Weights of a small GPT-style language model, trained from scratch on English Wikipedia: normalized queries and keys, 286M tokens.
Each number is 50 + 12 x the weight over the matrix's rms, rounded and kept within 0 to 99. Layers, rows and columns count from 0.

# layer 7 MLP down, 128x640, rms 0.414, rows 0-108, columns 128-191
67 45 47 46 45 46 48 43 38 63 29 48 66 56 62 45 53 44 19 57 43 32 27 49 54 59 48 51 64 45 50 40 54 45 62 46 76 44 56 49 56 56 62 62 50 48 34 48 55 57 21 32 54 63 53 40 63 54 65 59 30 32 34 32
35 78 68 57 39 45 19 56 58 60 49 44 47 69 59 41 35 59 53 65 62 49 61 76 58 28 43 55 63 50 88 89 58 67 37 62 68 45 40 28 54 35 28 61 61 48 44 53 48 38 17 29 31 46 44 19 46 48 26 55 44 36 51 71
54 26 51 44 49 51 63 32 40 47 42 52 46 40 56 49 50 55 56 65 44 39 51 56 45 52 32 49 63 48 41 58 46 41 55 43 52 64 44 65 50 43 46 53 65 39 50 47 48 50 49 36 44 45 60 72 51 72 50 49 57 55 49 51
45 68 61 21 51 50 80 52 40 30 62 31 49 21 50 57 48 55 81 43 60 25 66 64 62 31 55 47 65 37 25 63 58 39 41 51 44 52 34 70 62 51 54 51 38 57 64 53 30 52 75 61 58 42 35 66 14 62 40 41 63 41 50 55
37 56 57 67 40 58 35 48 38 53 61 63 50 55 42 62 51 52 66 52 56 43 56 51 52 49 50 39 32 54 45 54 33 67 50 50 50 42 62 40 68 69 55 41 53 43 39 54 66 64 31 61 45 43 38 41 54 43 39 59 47 57 53 54
66 27 45 40 52 46 60 66 51 70 54 78 31 50 41 52 46 37 60 40 46 69 42 50 43 44 52 62 48 35 58 24 46 45 34 59 56 44 38 47 53 51 69 55 56 34 68 52 41 55 60 49 57 35 47 63 57 64 70 51 48 43 44 80
37 59 22 54 33 42 54 52 62 43 46 54 38 53 54 25 51 56 30 59 49 59 50 59 44 41 51 52 58 82 62 50 60 55 49 57 58 47 62 48 52 51 45 55 47 56 39 46 50 36 41 37 54 49 68 37 62 48 51 52 55 49 36 46
69 29 71 42 41 54 49 56 60 56 43 33 69 35 50 77 50 45 55 53 51 45 38 60 26 67 55 58 27 51 24 36 36 48 40 50 33 54 56 33 50 56 45 28 31 47 52 47 44 30 46 50 61 29 57 53 48 33 55 42 56 65 54 42
34 63 51 52 46 55 33 47 49 88 36 53 57 41 52 31 75 38 61 49 57 46 57 34 44 38 29 58 53 56 60 25 42 57 53 49 55 64 48 31 61 49 41 69 38 58 63 50 58 46 37 48 47 40 32 36 37 70 41 35 55 52 60 42
54 43 51 37 43 57 65 38 63 38 60 54 46 49 42 39 44 54 54 67 50 58 47 47 46 33 50 47 49 47 71 29 46 34 27 55 46 57 47 54 51 42 56 63 35 43 52 64 47 41 48 41 53 51 55 43 61 39 40 48 46 44 35 54
26 55 50 47 76 34 53 49 47 61 77 27 47 46 58 60 55 75 66 43 31 55 43 32 54 42 49 23 43 35 37 67 52 57 49 50 29 66 46 68 52 35 47 69 45 35 68 39 42 59 77 74 62 52 61 53 46 71 41 57 43 54 69 53
47 53 43 68 39 49 45 44 47 33 54 62 55 54 53 56 35 50 77 47 56 62 49 46 32 40 51 66 47 38 17 47 43 48 53 48 19 63 43 51 58 60 59 63 61 59 31 35 53 35 44 53 56 62 51 44 45 49 39 56 66 48 55 59
61 56 54 80 48 44 44 47 66 67 40 70 58 41 50 66 51 42 55 55 62 46 49 58 30 51 47 40 43 55 44 48 52 24 68 52 69 57 40 62 50 47 40 31 60 52 77 33 29 43 80 61 50 33 50 44 60 46 49 49 69 72 55 52
48 77 49 56 30 36 35 59 49 53 41 42 30 44 57 36 28 54 53 64 42 43 47 65 72 60 45 69 58 41 64 48 67 36 45 49 54 41 41 62 50 58 53 60 62 52 47 39 31 72 31 56 38 85 39 65 30 62 51 42 53 13 62 63
45 58 42 60 62 51 35 54 55 42 72 70 39 66 45 51 54 32 64 51 39 41 72 51 31 54 64 55 63 43 53 39 41 48 67 52 45 50 42 56 56 32 67 22 58 50 48 62 46 51 58 46 67 78 31 57 43 77 42 44 63 62 55 58
44 48 36 49 53 45 24 51 66 61 68 22 25 48 47 51 41 81 41 56 44 26 71 45 40 60 54 70 60 65 25 40 52 62 46 52 42 39 69 18 61 37 66 31 77 46 78 45 37 30 36 48 30 42 39 56 48 65 73 53 59 43 49 53
47 41 68 62 74 59 52 59 37 53 34 66 41 47 33 45 20 41 54 36 40 51 45 63 95 45 54 43 43 45 46 55 40 46 42 59 81 57 47 39 64 48 39 42 51 50 66 44 71 52 58 50 49 39 39 63 81 53 55 45 52 73 37 38
67 48 58 43 39 51 63 67 44 32 61 54 80 52 47 45 54 46 35 52 46 69 59 58 47 66 45 42 61 62 29 38 59 22 24 63 58 70 52 66 59 55 35 66 34 32 53 49 65 64 43 70 59 36 54 59 48 56 61 67 50 74 26 57
42 50 53 69 48 51 40 58 82 42 58 43 39 52 46 42 47 44 43 51 56 68 56 54 62 45 52 72 54 48 35 45 42 58 44 42 64 68 45 18 47 49 40 48 78 41 87 28 43 49 51 61 46 48 52 68 45 47 74 60 26 51 54 44
52 50 64 37 40 54 32 37 27 38 45 69 64 55 81 57 49 74 40 38 42 52 40 50 39 73 49 45 40 28 76 52 59 41 57 54 31 73 40 68 53 44 47 43 76 45 43 40 47 42 21 47 53 52 47 48 60 61 33 45 37 73 44 48
50 65 52 36 69 48 52 47 34 37 56 59 54 60 40 66 71 51 30 35 30 55 53 42 81 77 60 43 52 61 48 36 67 46 39 57 25 56 48 54 59 44 38 71 36 40 43 67 41 79 40 51 19 63 61 31 26 58 76 49 65 53 39 48
55 63 56 64 68 45 32 46 48 58 55 74 46 33 40 53 53 44 46 57 37 38 42 49 23 42 51 53 44 42 63 38 51 50 49 39 58 42 43 59 38 58 66 51 46 60 54 47 26 54 50 77 62 61 41 54 48 29 64 38 48 52 54 46
53 50 33 42 60 44 67 57 65 31 67 54 55 50 48 47 48 58 39 50 62 40 50 63 52 51 56 35 57 51 40 53 66 51 54 51 52 33 82 57 54 44 40 44 54 48 63 34 42 18 67 66 48 61 47 29 30 70 67 57 51 37 51 67
47 42 59 52 71 59 70 48 51 57 53 55 56 56 36 50 48 42 47 54 47 48 47 38 38 56 48 63 33 33 67 42 60 68 68 52 65 31 56 86 54 37 35 56 33 47 30 37 51 55 39 50 43 41 42 50 52 53 86 26 59 42 55 59
61 50 70 56 55 63 45 52 47 49 45 37 41 45 64 70 58 31 57 45 46 45 46 76 35 47 45 38 51 59 62 40 62 36 42 50 50 42 35 65 44 13 62 23 56 61 23 49 67 34 40 51 46 68 46 60 30 51 46 30 61 32 63 52
34 47 55 47 58 48 53 49 70 41 48 51 60 71 58 47 49 65 48 63 30 39 42 61 56 42 60 43 51 47 60 57 57 56 39 42 43 59 53 68 48 49 37 49 29 32 70 28 54 24 52 46 54 06 75 36 60 47 41 45 61 48 32 34
47 64 54 51 46 43 51 44 38 54 42 53 58 55 34 36 60 33 24 51 44 56 32 36 40 41 57 39 69 43 89 45 45 42 26 49 44 55 37 54 57 49 37 35 59 31 41 33 55 67 57 68 55 65 67 51 51 46 61 59 43 43 58 64
35 36 60 65 43 59 64 55 53 39 55 70 31 43 35 58 47 15 40 36 45 58 37 53 32 57 47 74 43 32 64 46 69 45 41 47 55 72 43 39 43 49 69 70 56 70 41 70 66 33 68 34 58 46 58 37 45 53 58 31 60 51 53 52
32 43 27 47 69 36 65 63 39 57 64 59 32 63 61 26 32 41 40 37 68 43 53 54 69 33 54 53 50 27 65 32 28 69 27 53 23 76 55 55 51 53 65 66 27 53 23 66 70 65 37 39 59 54 59 24 65 56 39 46 48 44 59 48
47 42 64 65 48 43 52 40 46 55 26 50 70 62 48 65 48 46 53 37 56 63 48 61 67 60 68 41 37 39 99 69 62 42 50 47 52 51 65 46 64 55 68 33 85 51 40 50 61 41 61 48 32 30 54 44 47 45 49 68 50 57 50 33
50 27 40 69 44 60 49 41 67 40 40 24 68 44 54 57 50 64 49 40 41 06 61 33 57 50 56 43 64 54 68 58 48 58 63 43 22 35 56 41 54 38 32 38 82 30 58 64 48 58 55 42 40 45 63 56 58 56 45 47 39 56 39 55
64 33 23 72 36 56 67 73 47 68 38 44 63 55 53 36 54 65 21 50 50 57 63 77 50 61 35 40 52 51 62 43 48 44 52 46 67 51 63 46 48 65 33 38 36 53 32 43 53 48 51 61 64 50 61 29 42 55 27 39 33 42 39 52
50 50 45 22 36 69 46 53 50 50 53 63 51 63 44 53 47 33 66 36 32 50 27 26 48 54 49 45 50 65 33 39 57 36 37 57 16 44 60 53 38 43 54 43 24 48 45 57 64 58 45 55 52 56 43 49 35 47 61 50 36 54 42 49
37 46 53 31 50 35 51 51 33 49 56 49 22 51 55 52 46 60 62 57 56 34 28 48 49 58 43 51 61 58 36 45 63 52 49 44 47 48 53 81 52 56 52 30 41 70 37 35 67 50 55 39 34 71 45 48 37 49 49 46 55 48 60 49
38 37 70 44 41 53 60 60 48 32 55 59 67 45 51 58 46 52 54 53 73 42 53 59 50 68 55 35 31 44 68 48 60 59 37 42 42 58 55 68 52 35 37 36 31 49 47 65 53 55 55 30 60 52 35 54 53 63 66 46 59 60 44 56
53 73 19 28 74 47 50 34 46 68 44 55 49 54 29 61 50 63 36 79 57 46 36 39 66 29 39 43 39 45 60 47 57 76 29 43 30 41 62 36 66 37 25 42 44 45 48 69 43 58 50 46 67 43 29 22 31 43 47 55 64 57 40 83
63 29 50 53 79 63 35 46 34 22 29 47 44 41 31 38 43 28 51 39 39 23 54 27 45 45 51 44 69 24 11 66 51 57 41 35 42 54 56 59 46 41 42 11 35 21 60 38 56 65 71 43 58 60 44 76 52 65 55 50 42 70 46 81
75 29 43 46 63 53 41 42 49 19 52 21 60 55 69 38 36 57 56 66 72 39 50 44 42 48 45 60 31 41 69 72 48 49 74 56 34 63 44 67 53 46 56 48 63 71 21 60 51 67 66 41 50 62 44 65 52 41 42 38 65 49 71 50
68 48 58 56 53 63 51 34 62 40 29 50 54 46 34 48 46 44 68 43 74 48 67 45 21 65 55 60 65 61 38 33 68 47 42 56 57 61 43 42 43 51 45 61 59 55 60 50 29 66 45 34 51 63 53 46 29 54 69 50 54 28 44 54
37 60 46 49 38 45 44 51 49 29 42 41 44 53 60 61 62 53 18 37 38 42 44 63 68 58 49 51 63 56 59 43 58 88 57 28 74 46 65 59 69 46 50 48 51 65 56 55 46 51 48 52 53 48 90 24 55 69 46 50 28 50 35 23
61 30 70 37 54 49 37 52 45 36 55 70 58 57 73 66 39 49 54 59 45 58 44 43 61 61 50 47 52 57 46 41 65 60 36 51 56 37 40 36 38 62 60 37 50 49 54 58 35 51 70 30 49 45 51 52 69 36 44 52 62 64 58 31
54 34 71 50 37 55 47 39 69 57 47 33 70 61 78 62 46 60 44 60 59 29 49 60 36 57 39 58 58 51 21 43 44 57 43 55 82 45 40 57 44 43 59 36 59 54 48 55 36 48 54 62 56 65 38 50 54 27 66 31 50 88 41 59
57 60 47 42 48 58 43 56 54 70 39 32 34 33 38 61 52 64 39 53 46 41 32 69 46 42 46 61 30 58 23 42 37 60 55 56 19 47 71 20 42 68 33 51 37 34 59 32 39 61 28 47 57 44 46 48 64 41 42 45 45 60 38 42
50 72 43 26 68 40 54 56 51 33 55 47 40 44 56 57 58 47 42 40 32 43 54 44 56 59 57 50 47 63 73 62 49 53 33 49 42 67 42 43 53 58 39 44 46 54 71 55 55 56 54 39 40 43 56 47 61 47 65 63 57 51 46 59
46 54 60 24 75 50 42 56 39 55 39 48 51 58 53 39 48 63 48 45 39 21 36 67 67 63 46 60 60 55 59 29 32 38 36 53 50 77 40 54 51 46 44 62 39 55 43 57 34 59 52 46 65 59 60 52 41 48 67 71 41 63 58 62
50 28 50 44 32 48 44 53 52 28 49 35 32 56 41 45 43 48 50 35 52 43 63 53 49 75 61 34 60 49 38 44 47 36 49 53 58 65 55 47 52 56 48 59 61 62 49 50 56 45 60 43 47 54 41 46 60 57 55 36 57 44 63 54
57 41 61 24 51 49 75 48 30 57 34 63 48 69 55 52 66 61 44 42 62 51 50 47 52 52 46 30 53 45 56 46 60 71 38 43 89 57 51 53 47 58 47 51 23 59 69 46 34 46 35 56 57 37 47 42 35 46 43 47 48 50 44 39
50 29 52 38 48 44 44 66 47 69 56 45 54 51 64 74 57 48 29 57 55 54 46 29 68 35 48 48 58 52 48 52 68 54 41 53 31 67 46 40 49 49 45 31 53 37 76 43 48 56 39 42 41 49 67 33 53 54 33 59 54 53 50 38
59 60 53 44 70 45 67 57 34 55 60 46 73 40 66 48 58 39 66 42 56 55 42 49 36 50 66 40 53 44 24 53 71 69 42 55 36 49 42 34 70 63 29 46 32 57 83 52 52 43 66 47 63 54 61 40 84 51 52 69 32 65 43 70
48 22 50 60 41 47 76 50 58 62 59 35 78 52 53 72 65 47 58 56 53 28 42 42 50 41 47 62 41 57 47 29 54 59 26 53 58 31 36 58 57 42 51 59 44 60 63 51 56 70 62 68 81 31 58 33 38 35 46 59 40 49 42 66
38 82 54 56 58 51 46 42 54 47 36 56 55 53 43 52 50 43 61 62 47 46 60 64 37 68 52 41 61 47 69 83 26 64 58 51 38 40 45 42 53 36 50 46 27 42 61 54 81 65 36 56 47 68 55 68 31 38 48 44 46 67 48 56
37 58 27 65 46 57 58 52 69 66 54 46 43 73 54 47 65 55 60 64 48 59 41 59 27 46 43 54 75 70 63 46 42 54 65 56 36 35 72 62 58 59 50 50 44 38 52 42 62 51 60 42 52 48 41 48 38 52 55 47 42 37 42 52
63 45 38 36 66 28 53 41 56 50 69 45 39 58 57 63 50 61 43 32 45 51 45 45 38 34 50 60 59 34 47 67 41 46 24 53 52 50 61 52 49 44 59 59 36 45 42 52 65 54 52 61 58 50 31 49 49 45 41 46 20 62 52 52
46 40 73 39 39 56 61 45 77 38 55 42 62 46 43 38 52 67 69 54 34 54 48 51 42 53 61 64 39 55 42 29 22 41 42 36 54 29 46 66 57 77 47 64 43 50 51 65 43 62 46 61 37 49 57 34 48 59 55 52 66 36 37 65
47 49 60 59 08 46 62 53 57 46 46 45 41 51 36 48 48 37 56 49 43 44 58 34 56 37 53 37 35 58 44 46 53 62 53 63 45 52 70 20 44 83 65 49 32 22 45 59 69 61 40 47 56 23 70 37 35 66 61 71 62 55 60 51
41 72 52 61 45 35 36 59 41 39 50 36 58 54 30 44 48 46 29 59 62 32 43 49 50 75 35 51 39 36 41 24 79 56 58 55 63 75 56 58 51 41 23 72 48 64 48 45 47 41 54 78 31 70 32 57 84 53 46 59 48 81 46 47
71 29 61 21 49 46 47 48 69 67 48 56 62 63 48 56 49 53 61 54 51 56 54 65 42 32 47 47 57 58 37 50 54 52 36 38 54 36 31 53 42 47 59 59 19 45 48 42 60 41 67 52 46 54 52 47 52 59 24 47 42 45 58 40
44 62 45 31 44 40 55 57 69 43 36 62 38 50 52 49 40 62 45 30 58 42 49 56 41 32 61 67 37 53 54 50 72 39 65 51 59 57 46 56 37 34 61 68 56 56 65 67 57 44 39 60 43 62 59 38 48 68 51 44 52 45 36 28
57 64 53 69 53 45 37 46 31 60 43 37 37 40 88 53 60 68 52 80 64 41 64 33 46 45 41 42 67 52 44 37 73 38 43 41 43 30 49 56 40 74 60 54 35 35 50 63 51 29 57 58 72 66 47 56 46 68 44 53 39 75 39 47
36 41 29 35 56 49 57 56 75 34 49 29 45 57 59 60 46 47 50 55 68 63 59 51 29 32 43 47 44 49 31 31 57 37 54 50 52 46 56 71 46 61 51 62 50 45 73 56 70 39 24 59 62 36 47 81 52 43 68 46 71 58 52 47
65 64 26 27 46 60 53 37 66 44 11 63 49 48 56 40 43 46 50 56 63 69 44 46 50 61 61 38 65 49 71 55 53 59 57 49 43 36 65 33 40 47 40 45 84 64 56 25 56 53 38 45 41 37 59 63 77 41 78 49 45 52 61 52
66 55 37 63 52 62 43 45 80 54 33 35 31 58 42 43 51 49 49 54 74 56 55 34 34 39 59 41 46 56 67 40 43 60 64 37 62 46 48 36 45 72 74 47 50 45 67 77 64 33 35 56 53 64 50 79 59 38 50 37 50 41 47 49
59 36 63 73 46 45 45 53 38 50 48 58 71 54 72 50 50 35 53 52 43 51 41 30 59 75 68 35 40 50 40 57 50 54 49 49 47 26 57 33 55 50 41 37 78 53 39 39 60 50 58 36 67 37 74 68 64 56 74 57 55 57 53 33
60 49 57 37 33 47 41 39 35 48 31 63 41 44 68 37 61 50 50 26 42 51 34 44 48 54 54 64 67 57 43 40 42 49 54 59 54 50 24 48 54 46 58 49 31 45 25 41 42 53 63 54 64 61 60 53 67 44 65 51 52 47 53 44
69 40 23 58 55 62 66 43 69 25 47 45 69 58 59 47 44 34 49 44 53 28 46 49 56 30 57 39 67 63 53 30 60 51 43 61 44 45 49 35 50 60 47 31 63 43 36 44 45 46 42 51 56 27 48 45 58 50 62 52 55 43 34 51
50 52 32 51 52 49 45 40 66 56 54 63 50 49 59 53 46 55 70 55 40 65 60 65 39 50 52 70 58 42 69 64 57 63 44 44 31 32 69 54 45 55 57 37 61 51 45 61 55 48 40 45 61 50 45 32 60 38 41 47 54 70 53 40
58 62 49 50 55 58 69 42 64 71 71 52 55 45 55 54 59 36 59 65 67 51 25 36 32 48 64 45 42 50 75 40 47 51 37 42 43 59 57 54 56 38 27 66 50 33 33 43 38 67 58 56 32 34 43 40 50 52 57 33 47 52 60 54
48 59 59 60 27 47 65 56 68 55 58 57 40 46 45 61 65 66 52 33 65 51 63 57 51 50 49 60 55 51 54 41 49 41 25 48 51 45 20 56 50 34 58 34 53 49 51 45 47 59 50 40 49 45 41 42 63 47 66 48 35 43 47 53
59 38 66 45 70 34 76 60 55 50 70 51 41 63 53 41 44 43 68 40 49 54 47 57 50 64 38 29 48 30 57 56 63 51 53 48 56 58 45 51 40 44 56 53 74 71 61 53 60 63 55 52 65 45 45 53 42 64 54 43 69 55 65 22
46 54 47 48 55 39 41 54 46 60 82 60 58 41 43 55 41 44 34 50 40 15 44 55 60 63 50 52 51 58 54 53 60 46 26 51 43 63 35 39 43 64 64 56 40 51 35 51 56 51 64 53 38 39 34 55 55 75 48 58 61 51 58 38
43 61 55 42 31 32 43 60 65 39 51 56 33 41 46 60 61 31 59 46 39 53 42 41 57 13 50 47 35 60 62 30 45 59 47 52 59 73 43 22 52 56 51 60 58 39 70 38 52 47 42 47 51 29 52 34 28 53 59 57 36 60 41 46
33 73 55 41 36 53 44 42 44 40 53 48 53 50 38 33 77 39 58 54 55 39 47 44 52 35 55 33 70 53 31 38 73 43 57 55 42 60 49 26 47 37 35 38 26 54 46 56 52 53 76 50 72 50 36 39 51 69 44 61 46 77 44 39
50 53 43 62 41 48 38 56 80 73 50 57 37 48 47 47 53 49 46 55 44 60 39 57 48 55 56 33 72 66 36 48 41 41 57 44 74 52 47 46 42 65 64 36 50 42 48 25 50 47 47 47 46 40 71 55 50 45 65 50 46 49 39 32
40 47 44 49 32 48 55 69 71 61 42 63 25 41 38 39 58 46 42 52 36 39 65 49 41 41 49 49 42 45 37 49 56 42 62 53 39 60 74 56 46 44 43 40 32 44 90 73 68 26 77 57 36 32 44 69 51 65 54 53 55 63 51 31
62 70 69 59 49 57 60 63 53 56 60 50 41 37 56 38 43 59 67 58 49 46 56 42 53 57 60 48 40 62 31 32 37 37 54 54 32 45 43 43 36 55 44 46 40 47 41 35 49 40 27 55 49 32 60 41 61 69 47 42 54 51 50 63
55 21 59 50 66 51 27 40 32 53 37 64 64 59 56 44 36 39 55 36 41 59 65 46 61 30 54 57 51 69 55 48 65 41 45 52 54 30 47 35 33 38 59 46 49 60 63 51 50 78 46 89 53 54 59 62 55 60 41 51 31 55 42 52
62 52 36 59 47 45 55 41 55 31 43 42 66 49 32 45 54 69 56 48 64 58 65 30 28 55 58 62 64 52 16 18 69 39 23 46 30 43 55 51 57 31 51 62 61 61 42 37 69 59 34 52 47 38 47 39 59 54 51 41 52 43 52 54
62 48 45 35 40 49 31 58 61 61 57 37 63 55 67 49 42 71 38 51 42 54 49 45 60 37 39 58 35 52 62 42 54 46 56 53 55 35 56 44 41 58 53 27 49 45 50 55 45 48 63 52 57 56 47 49 75 44 62 38 33 49 49 54
36 53 53 63 58 65 58 39 62 32 71 45 56 55 43 54 43 47 49 30 70 63 35 37 46 53 48 56 46 33 01 39 31 51 39 52 72 63 65 58 39 58 63 67 37 58 54 62 71 79 63 48 46 77 46 55 54 54 48 48 51 45 48 39
44 42 53 56 79 32 37 20 43 43 55 43 63 53 47 60 56 57 43 37 56 67 51 72 53 57 29 56 65 61 38 62 64 62 58 61 55 49 39 41 63 46 54 54 52 55 59 26 37 32 36 60 47 45 58 61 32 55 58 47 51 56 41 76
54 28 56 35 47 47 62 60 24 59 60 30 48 43 36 47 61 53 44 56 57 52 54 52 33 58 60 33 37 41 58 53 51 41 54 45 77 44 57 42 49 31 63 42 65 55 65 47 58 57 43 48 51 55 38 41 74 52 66 39 77 48 57 66
41 54 55 66 52 56 41 47 57 38 40 28 42 28 42 40 63 48 46 77 58 29 48 48 38 40 51 65 44 49 39 47 50 45 76 43 24 42 56 71 53 56 44 61 44 66 68 58 48 54 57 51 44 68 55 56 69 37 58 53 49 40 44 60
68 45 63 61 18 68 47 49 26 54 51 39 62 27 30 47 46 60 85 58 59 44 15 44 60 40 48 63 44 52 74 35 34 53 34 51 59 67 55 31 24 41 42 45 56 48 52 54 62 52 45 44 51 42 48 65 36 57 55 49 55 53 52 44
32 50 41 49 49 50 29 42 32 48 42 31 43 63 66 42 38 37 47 53 53 56 32 43 82 49 53 47 71 46 64 59 41 41 62 38 57 67 37 22 57 27 39 61 47 40 30 65 52 57 67 50 42 43 52 67 69 64 53 43 51 64 65 33
35 42 37 40 38 57 67 55 43 46 41 52 53 62 44 49 52 27 49 41 46 55 39 38 44 23 65 59 80 45 49 61 69 71 63 40 52 70 31 55 59 43 60 62 35 53 53 54 34 43 33 68 70 54 55 29 38 60 59 57 46 47 35 24
47 39 53 53 64 58 58 62 58 37 48 50 43 42 31 71 43 36 34 52 34 37 59 58 38 53 48 27 51 32 35 52 48 52 34 33 49 32 58 43 63 47 35 56 29 41 52 21 35 34 59 60 39 33 55 54 42 49 34 65 39 39 32 66
32 24 62 50 68 46 52 40 52 78 56 40 41 58 65 39 56 67 40 54 50 38 62 40 66 57 59 77 40 57 43 55 50 53 58 36 55 53 60 29 39 51 53 63 54 38 85 61 30 62 35 42 49 46 42 60 52 47 48 67 61 48 46 45
53 62 61 53 38 46 47 69 40 58 35 54 51 56 41 62 43 62 56 67 58 35 54 61 50 56 54 62 56 49 44 62 62 57 64 48 59 60 69 60 58 56 54 52 44 63 75 43 40 61 57 73 46 56 31 46 45 36 49 33 48 63 62 67
44 62 62 50 32 54 33 55 56 58 30 59 72 57 61 67 45 46 58 47 28 39 49 41 54 63 56 32 46 58 34 33 47 33 41 70 33 50 58 30 49 39 79 29 50 49 49 52 73 41 51 51 61 52 50 65 47 44 37 44 49 53 39 46
45 67 35 61 42 27 60 48 44 59 42 42 56 50 53 39 48 64 37 63 52 52 42 55 71 52 41 75 36 62 46 34 58 57 71 53 46 54 50 46 45 67 37 44 39 62 68 52 38 14 60 64 52 68 43 41 46 38 70 56 32 46 59 35
79 73 48 45 53 59 26 43 29 46 75 62 63 59 43 85 56 44 82 48 40 56 36 43 27 56 56 57 30 62 59 58 32 28 41 67 48 51 56 47 39 57 46 34 55 21 63 47 47 42 45 60 43 50 62 51 25 60 66 51 60 51 67 54
54 65 54 49 46 55 61 54 54 46 52 72 55 36 34 13 56 62 57 40 51 48 48 59 35 57 59 51 52 55 80 44 57 48 55 37 34 56 54 62 48 66 60 40 35 42 40 62 69 40 51 37 46 46 40 44 26 39 26 57 63 45 43 49
58 75 50 63 31 27 35 48 67 63 66 68 51 29 35 64 58 56 20 56 52 80 81 40 36 51 54 67 58 41 45 27 49 61 49 44 49 65 41 51 48 52 46 61 65 37 55 40 45 45 54 49 69 62 63 42 38 66 59 68 61 46 33 43
73 30 44 48 52 49 33 59 38 60 35 32 64 53 53 61 43 26 42 52 45 25 32 50 57 61 54 68 56 77 63 55 57 50 65 48 22 59 29 50 43 41 50 60 54 37 38 42 46 49 47 69 64 46 43 36 37 47 43 59 51 78 68 58
69 79 33 54 34 37 59 47 40 61 25 55 20 59 75 55 34 49 43 61 42 34 47 74 46 38 62 40 41 48 60 61 35 69 47 51 49 60 81 55 43 49 38 30 62 58 59 44 69 45 22 50 28 43 48 24 20 60 51 73 62 65 70 63
54 38 45 66 45 57 50 30 67 56 47 59 57 53 27 44 56 32 48 48 63 63 63 51 43 31 56 44 57 67 56 57 51 44 57 42 32 44 81 42 33 21 24 44 55 32 57 63 45 47 40 41 45 45 32 57 63 49 41 56 31 69 48 64
53 33 57 56 54 44 66 58 61 63 48 58 54 52 42 36 44 58 65 51 36 45 47 41 55 40 58 49 31 73 60 45 47 46 31 56 30 40 26 60 43 51 54 39 63 60 49 60 34 46 67 49 49 44 55 43 47 30 31 59 84 27 61 42
51 54 53 45 60 29 36 49 42 31 34 54 70 53 59 76 41 23 69 68 55 42 61 53 34 54 54 59 64 25 52 80 32 59 67 37 39 31 75 55 46 51 69 55 40 50 39 50 39 44 64 47 47 57 44 41 48 39 63 31 70 48 51 50
56 48 36 38 49 48 58 55 38 39 53 43 39 61 56 56 55 44 53 62 54 44 34 55 66 42 44 64 30 38 44 59 46 64 31 62 36 33 50 42 60 85 18 40 25 43 72 56 62 46 45 45 64 41 47 67 44 64 36 49 60 52 48 49
59 59 50 40 35 37 64 63 67 60 57 49 61 48 70 66 45 52 52 52 34 48 54 47 77 43 47 47 59 35 41 34 61 59 43 61 46 59 34 39 35 47 60 56 58 56 82 45 31 55 78 44 49 53 54 67 56 67 64 53 47 47 65 69
63 48 43 28 54 47 56 55 44 16 50 52 46 55 56 54 37 66 67 50 51 52 76 52 63 55 69 70 54 40 52 67 53 64 67 47 39 54 65 51 50 42 50 52 35 52 44 48 32 37 59 56 40 68 40 52 44 58 63 64 49 51 60 48
67 47 47 46 53 44 33 37 34 62 45 73 70 63 53 50 44 23 73 43 53 72 39 50 60 65 58 46 24 37 32 58 41 58 48 49 99 55 42 52 57 33 86 59 51 45 62 71 47 54 23 70 70 45 83 42 56 51 29 47 44 62 34 39
60 32 54 45 29 52 57 84 23 63 40 60 52 52 53 50 62 52 31 54 55 33 38 48 43 24 46 39 55 56 67 48 88 52 69 46 34 46 51 76 65 60 42 53 20 41 61 57 25 62 64 43 58 42 34 60 65 43 67 58 41 49 55 46
70 71 29 54 37 57 44 56 51 49 47 36 13 49 38 46 56 63 31 58 52 47 64 71 45 37 45 56 49 64 21 56 60 59 47 40 28 53 49 18 43 62 52 42 71 63 66 49 46 31 50 52 39 63 45 40 34 47 67 54 53 58 33 53
57 66 53 65 56 63 46 48 61 64 34 30 52 45 44 79 60 19 42 36 38 30 46 42 43 71 43 40 44 71 51 52 17 50 32 58 54 44 21 57 49 29 46 54 43 55 51 50 44 46 31 44 31 52 50 75 64 63 28 56 56 63 40 56
59 59 61 47 50 51 71 46 47 49 32 81 71 43 36 55 40 31 51 47 49 40 44 63 59 26 43 38 45 59 72 46 89 44 42 50 52 42 49 53 57 37 58 32 51 49 52 57 30 74 34 51 65 22 54 50 53 37 60 59 42 43 48 50
25 53 37 44 56 49 33 46 51 35 40 48 46 37 42 39 45 41 43 43 64 66 50 56 60 42 51 59 36 66 40 31 57 43 67 65 53 44 52 42 51 41 27 42 45 68 34 74 56 48 47 45 48 64 48 32 71 64 64 53 31 48 49 73
49 45 49 47 60 68 56 46 32 47 33 62 57 64 82 73 47 36 40 49 32 57 42 56 40 36 49 49 59 45 45 39 44 54 38 56 27 17 30 25 49 65 34 31 69 58 44 63 39 39 64 37 67 43 57 60 71 35 36 41 45 52 58 34
44 31 65 40 60 48 57 49 48 40 33 15 63 61 67 37 43 36 53 74 62 47 33 59 42 74 36 51 50 42 62 47 59 59 42 53 65 33 38 61 52 60 52 25 73 55 31 55 56 67 59 39 58 49 33 47 68 62 41 44 52 57 39 63